Weights of a small transformer language model.
Architecture: learned positions, biases, tied embeddings.
Each number is 128 + 24 x the weight over its row's rms, rounded and kept within 0 to 255. Layers, rows and columns count from 0. Numbers have three digits each. The size before them is the row's rms in percent of the matrix's.

# layer 4 attention key, 448x448, rms 0.0366, rows 208-255, columns 96-127
099:117101086124123133111109125125144119145136162136117099118055141157099117124135117133129122160128
094:112107102133146159129068143110146110155111150129115101127087111155090140156160116130126146170110
095:089091168143103146119163104143141112139107116116110150135150125124132132104093181137126094157127
095:156126132111136104152101137121148152124129116062146131124053155170114164128107121107177124134169
087:124097091130127139118083147144100103108109103156123123147087101150133130146168122124144124175139
096:104116081144126119118095134111117151115125151130100113120079126135123137189137092115091151154154
105:131131096108126124133170121111118113107152116083136151117175137129121112089136180154152148128148
094:088130156100126103126122074093129134151161154096151143127129142116113124131096116124118127108117
101:109106109161106122112068148127115115103107157137131089149078139151121127146135049110114134152115
097:096119103112150104104104143123140124141116128165123147107103101108131103186122157132113159145135
091:106085112123127132065127146128126113147128102119097144141061159138109133119118141154160137155143
100:092169111149146194111148103098134139147154143158161145142099159094169102111130162149112105134063
108:153159146125149118157106125124146114115180143099125157119143170100123127083130120134098141113106
099:113109122158106135123099135095148081135084144187098111097156078124136103170137143093084124126126
096:157153169097120150152155133151132150150110123075152165137120129091145153100107190148147114141143
089:132122114118128176114112116134131167108119084154169142124072115141146134111150152132184149157096
089:118132130131121135076145132130152145110135107145141107131048114154144148131117138118125125202143
097:145180190134136117157131113130122117112139111121135123123183128098118147138127164101097113100134
089:131157105104114094141089114115137137098072169122150113104148170130160125151112083103090123116129
096:126115099098139137121161159146134132139140116150125125145087144137119114098134155147166124150150
103:132125157092142109166127115126131131184144150108117122106138143135121155098073073139091127088109
103:119132135117122137139138133116129144154092123127132133129134092144129135128143161130180107139151
094:137106068134143120128108132138099132125148141124127140125089158146128126136122089149157152156125
101:127140121136105120101111131120114131110088127149114145152074068095116111179145164113105115144121
091:131130158099157127117131146129099155144141140107137142112099167129142114129141134146137139124139
095:121135133124172118110143115124090174123141140101167136142161142120148143112172123150162143110114
091:131150182082102133117153121115139142127121144196111138119196094138128131136133129133101119114114
095:097133143135112126120089106128162102164152131134118124150159138133147107109105090140084144108118
090:077155116152148130085092116119146091142122140186124114091121123115157086157110134135110104136108
092:146089078116133167140146130130146159097111120130110130133111115164103116098159182155161126113151
097:108152097115165121161147133095121126151153130106136143146083167124103077101149174151112118143116
092:147107084136142135149085153151116154136067117148108132139025089184093120171140092100155139172125
102:142130123160146127108164119112128115139148084068148151126144141077131112088129204167139118101119
104:179134090092145137130110154155132116135102107173128130124130140138161123080155149132141126159139
094:142137154137111075145123114124129110119151163064098105124175145123144148156128095127095157071124
094:130146168114102154130171122115134137131140088078132145127137156091133130106136207147150100089135
088:119149115137104127130128077102164113155166132134116150141183138085139111118131130159116123073120
089:122136069125132145110089150107164150153129127164118129150094124153124097092158161128138125137120
090:128124146099117119136149119140131143133170097084132130112212122087134134083105153163131129081130
102:112085086125152122120121111137133117162134138158132120126087136159118102133107140151126145146129
100:116108101166140147098131120163121124078110142168108133135035093131117131170132136119105118166108
090:152151139149115111173105163134094109092112157107113107117093125185118165083144072113112150106121
098:132153175148135139139142115130139111109137102099158129118200135093135146093127166125114122103120
105:161153183122131136145190112092132132117159072071158161123202154095157135101112171133144122094140
101:089175152121108121092116111134162117127103162223100127108145077121120126164111080084080112091099
086:107131136129136124168154099115180131123122123123102132102199126098101145141118089138128101086135
096:134154181134122122132120112105146131087119131094126131140181122100148137146132123111104125112117
096:165150140130158097144120144117089134091168121068137141118180156122116154101148068153110144102115
# layer 4 attention query, 448x448, rms 0.0385, rows 209-255, columns 96-127
079:103156119141086128123149110128120106106091131129100113168085167155070128120127113146179123168129
092:119157157147126157113116140097144112157143128096148127144127103112148151080096104174140129115151
097:120102145103163164132130132130108144164115110099131127149135146098149156155114132143145119151127
074:119147131104091126145134121143132133083128107129092149125119133134091171133141104135196122161152
082:118100143126107176132145175176102137088111144100081142128119128094076168158163118104146102145147
100:162096143092146109165110121128117171099142144088110116123106141116124142097141092106130141104136
094:132105142121160144140108123103149146103161115107122095104140134100103160133124114177133141132157
099:163117156129127150105119157136160139142119148125112140095134115127170135111135154160133122142129
089:093147131096104123149148162145141144102119157119117099133104136151082134096189121088132123110152
082:115138130093132156064124129126120147123138117161107125105132132122101140158121134153118131110154
096:105130141135121121137102095114092114116129150166148149139132195108161125097185129140127155109164
099:159119118116178153125109109130089101157154120108118117118146111117133113093128103123135123130116
098:112171127139093119107159142139193107132097147130147135097113092134142138104142150136144126140108
096:207107125138153122162111111101119132155120128110126121119136092075131131106084157154149127129106
076:089147128156145120097115139135127166113167135179106116147127174120093137121138132157145134122097
075:106171100122110168127132111101151135112132137173099126130121110161086096188157125168174132144133
077:103130120135171155139072131146095122140117147154145120145133103092166115125100123112113138150135
083:110121134090146100174119092100137148161121134136151176138124113100159100095195129094135162091128
073:139099117154143117107168109128120164115169077130107163150146187150095142160111134092159127141139
096:164116130113159118144140100114135157124148132130148134093123120112155119125131144111118093124080
096:124113142126115098138133097104170146134129155163116152144128098121162115167119137163096150090119
084:139101133136148142144158110100116166103186135118104115125118188139101148113113129145161102144141
103:103143137105110103087133139161140144182072150102135103122119101121130124121125139144135122120151
090:154120100132151118111104096104135129142105115101120132090144099105108151114144137156136122123105
090:085101078127174108157139093123120153089144142108114137094124156150160127097128095135131139086095
091:095128118159070116127141186167169087100094118145146119127138099162088121156140121128122123123153
091:087141159128129145142121093134188115114153157156154131107118137115123108095169126115102143108098
090:087132106126095131123116159163139109148117156150116121080130117153142113152164165119102093135115
082:132107158147110139167149141135131150105156123096118102168119162120089131138157115134149131123171
097:136129133126150149099125117112101132122165119121118122118126122096098103091108149206152121103160
084:147142125150110105109129143183107161143118151131134140140132110124118141129094153082130148119122
102:155113122090175152143115086097095124129177121070123095146130153126147126073066106138140134120119
102:138135110124119082131149181161111131133118106128120168109145101158117141188140145062134130115099
085:168095137107171150149114104117083125107117139032138115147130115103127156079092094118118116116120
087:133079115125136130156106108092141127169135128094135123157137146086140178126127115201159139099138
085:117131139115107090149139107130173085134149150124166127109131144141145113117163112167134123126125
075:103165129122122097108190139152171121087141148151125117070141137161107116172118125115142132123090
083:180102112130119123167116133145155108129154123133111116123122142130088147127115100132140114156161
084:123149105124134093119174128123152144101154134152111090119137153162070122144121128128162093128111
100:045168139099101125086110151146122111173121146111109118160125139149107110112144130127125113122180
084:160103155139170155121138113127131126109119088097156143151098111121130140157089142113122119108143
079:164123138118149149143089082125112116137125120110160127133149091084160129119135130131089126130108
093:153134143096158124116077112109114134134155114100137122136104144090169150082100106121140135126108
100:067150122144089112109137145142174128143116140177152112104111132146141123132162140143108128117126
079:143134129104108125131138118142128118140145141128122102132142127131121159141076118122156111115124
078:149131145130116133145095125181105120148091145102143122109101064098170145125148122150073161073130
089:137125130135173125136139097115121108110107125098116134127135123123128111121162143162117100115086
# layer 4 attention value, 448x448, rms 0.0398, rows 192-240, columns 96-127
115:080145114096153126066121133099145068161094098114138119151140127133110142106141130090128138108109
097:112167135114108111126123098119106069130122124117121131146123137133104144108168112142140100126147
096:134112126138128104100124092095106121120141092115115150180139130105116115132145156180127127109112
091:182175113171130132179153085141141169076107092121071156104138125163129157123118146134130140143145
104:120205101153136155097120137132150168103124121119103114108142114125138141170113141074112137137118
088:189142134144124102146150115118100146077123148124113158160114101121147148154138136140125149148107
114:178138149102133121127140115114142176155194162126118125122126127134148088115180130108133121119134
105:142142157104112134144121160094130109140144152151174117119134108110130148112156104101135107146146
085:162093120123130109113148092097130124148123097108133152179120116091144139124137154165093136107109
095:142157130147077141147119088083105191063116118165123158128121137132122142136126117163119134129119
124:163154156124154139176110129140124153093151174140136117091142118141154115170118122092140148151123
107:135173151092097140104148164096131111136102160135141095095145112151131172137142099061141148130107
095:100093088183146112120122148125116133122112119153128129159129126104138135169118167149134138120130
096:136142116136126153143136145116122126127122128113158104134122133153119113091162088096152124122092
105:089141133094111141171134125139160128089202124160107136088125104165072121130155122129114114144165
107:124161111126153121135129142162118142114114150142115147120135112096141118143133137176133138113099
106:102082125120116088082156105125144094185110114103135138154132156106138099089144132171121128126150
118:109080124198141116177130127168131170127121118136115133108112137098143123128141139143112123121122
108:109146122082112157131122100082117111146119128134130126147124121121095119132172097140127126128136
097:165133127148099135153131122108128068120125112152103131184127145167131121135102133166137114151156
084:124155086138164119128149090147125147088124109156094141119117131110167138146140157126126148105157
088:140128126174127122140137109150126168127123120133094151120106126136138117110137150188124128139105
101:157100132159169119122140120140124096134098110122145139164128157120117121090085125126141126116117
102:190138128098152144126128073091101123105109106121077147169143122179095097118122122111135112118121
098:131105132127113112140130150119154098092114130141118162148131114148121130117136126139118138119136
094:131116130161111143121125145146095117102125138119157124141146131090124154107099113109143125158122
112:172132125129137142088129116119175095117096105124118110155142126186145133131100142097148137100085
092:146121105102161130152123108090123110157104123144107143165123132125141079120126146152109133085148
093:096130120131128106126121136082119152103135108153105152158128098106129160180153136153122161120115
115:171144144126157140104131113133131139117150144122106139168121120129130156140063126167135118146133
100:120142132137087127159142177109123092107078126159170115119139126135133145125102119084138112155118
099:111067122112122102119124123134123059171150152100156124147130164126100056106126121142153107130114
095:158179135111161154142145118093093107151102139133120136153126117142113111157120120137144135104157
080:104095152118091109129134152165148073153134146112155116153147150116163137077138115177153107172174
087:121139156166139138099121126134091146116062103148141141138140106133116169161085121089148173137140
109:096127151133133118120119176168147169168161131134140125104133117060152111150144137155106138143132
107:127135094130111146081133115111125087116103103173138111141124148129115169136114113125141136119155
088:151142125154142128111132119104141122080107119149099122160145133168128139146096112090141150107151
087:118172135119147124139133086116127142102147142150110141134089108136117107135191110133132126161112
081:100136144091134138123123140173137135140165132109106080104123157095132155091124103118125122115157
108:117147147177101167170108149129144197102132123166108136098115116108142136132150132130095136150150
115:115151118149138115126127128151146149078153153129120135109123124133146151167132127153127142144110
107:155130140097102117149131094120090196097142137114082142137133128146111132101163156151127098148117
101:115129135142121124114132130176132071142105135130142140164128125121164127134112131160133128144093
092:100154135083092153081122121144113138137148135142140103121127149097130184099119125114143102168121
106:105133125131112127094126148137141058192113113129134129125136154138142137117076131159144126142143
100:093093102195123119109123176159115120150139118106140099096119146105140165093098113130140122141102
106:123151154147103147130126147097150113162119128105159093137133124145132147113122137101144157133144
101:140160119154124139070133140109129131141096114150151138140119121124124161159118134111115132121146
# layer 4 attention output (transposed), 448x448, rms 0.0352, rows 192-239, columns 96-127
116:163070132147126116169145069157102140135125146166124163108101128103164110147148132199138149147135
105:125137125115117109123119163195149133117107114130104150076113100122137114143083122135119113143106
106:129120142114143170153079154094161108115103114118157137070114081167124126116091130078135144199136
095:093130156113114146100120199140134131126123117168125144136140130151129113133130115074124130117125
112:115066128154145143158142106114134103143129151145151134158105143120139133082173136200158145129131
092:145096104127143153135123151134163123155166098111113151083138112153117118126048129113139136143155
122:110137122126136118127162127127134131144092114116134111136139114138123170131052110151122122158118
115:146103100138143119127134103135115159103146091077093126151130158115121152124125127146113114082118
096:111152115111087151159114127138147137109103135171133117070135090174129110168084115052124139185140
098:148117151118156137134128179146143116143164139132100129101122108129110114127123125068123138147137
138:108136108121122137124156140124121157135143091112126130164136161106126154123148141146138138089124
123:153090131137151102148165091114114140124153117090082118159131158071106138098161124203149126089124
106:180116158117131175120116113101103143119142111119138130127126134121121116114123130090121145140144
102:162088135167180139147114119103113139128133116098118134142141147085115165111126119173159108125116
111:102180128126121103111131163152112137153074152120150112144136114137150139112092137140091124126103
123:158087151138130174155105102092129139122166100082130098145132118113132168117063151116128127126142
117:135172154132113102143092122151113106119105143174128157081129093143125108157141155078121117133113
126:130134142115126153095143120114153080132120136147147103165146113154113133123056125129110112160131
116:134141102148144130144113163151138157117102144125142135088108100158108149134072113123142093163121
104:112152111112116123136096157142113170123119126163127148071135112146118130177137128043130130143122
093:129076135145124131132149112142122147168144129114190156138134142123124125122085133161150139153128
095:122157143106115136156111146110129154140143129168116107106154108120114137174079135019121126129152
114:113163119103092109113134125151131148129115134159120162094124136133120087146207122134141154135128
108:104118123126129110124157180169144171154115128164135164102136118112141106145104111133137161150137
107:158131147105126119111101122144110119138140116134085115104130109101128130147087137083093125107130
100:141130133120164129106113119103163086120159128106095125150130140123097129070214103152146139093124
123:111116144126136115149161091064096159139128130163104141136141151102096123129197127162151173137145
099:132113123135101118130146137181113184133116124155161145116132120142133125179062146110110114164128
100:137101121124129170150092125131137113132160112117139132093124124155164093128081159066114103138148
117:110137114111142129163092133138146113134091125196126158058113103156155111142222135070131151135122
108:155105115119165090104114084134119136110169124106094130141105167096094126099206114169124126076117
112:109186128127077098113106137146104147120104142155114142089136106113136123162155125095112113095120
101:118103083141114135140110128182110184112153097115141167099107149148145120156128145096134119129128
092:114163130114109103110125096155133105100132131147078131089118115120116138144152139116107107083113
091:155101117116148125129133125126127139127187127118101140124124147130094101123178131118142127119154
117:155104139139139145122102090118121093120143119107139079158121119128148159107083146119100120119128
112:133102091132164123147099088123134147113119140095138164118104124164096106108156115151148140190124
100:078156106086094103122150152161114172153108137170138168119128144129141087147201133137139182133141
099:148079138149131149145125149154122157154137117125147139116149123111159154125042140144119116114129
084:100177114134107103108132152090118109099097129103133125147099130143131123106189108142138127095119
124:107128104123139144136155133125138124134124140114136094180115129152122142112061110135130129170131
122:122121142133144160154109135080123118142148109143142129140132129114154138116146145095138130092122
115:093162129134128135117126191153167114139120130144132125107133080155121132140092098076121112139128
110:151137133112122142161093061087121170110163117149082113107156122110107147166126143065131118103137
104:115134109160139111157114130105150115107131165086133133116101121145112110097206107159149124108123
118:141162133097133094138121095112099153088131119137080126114112146127099125151204122071123128077115
107:125133139131127123112111084084143088111132151134118113166123136111120124115215111149132133098124
113:146145140111142113121165134107094139082128116095079095152125155115105149121167106144123109099125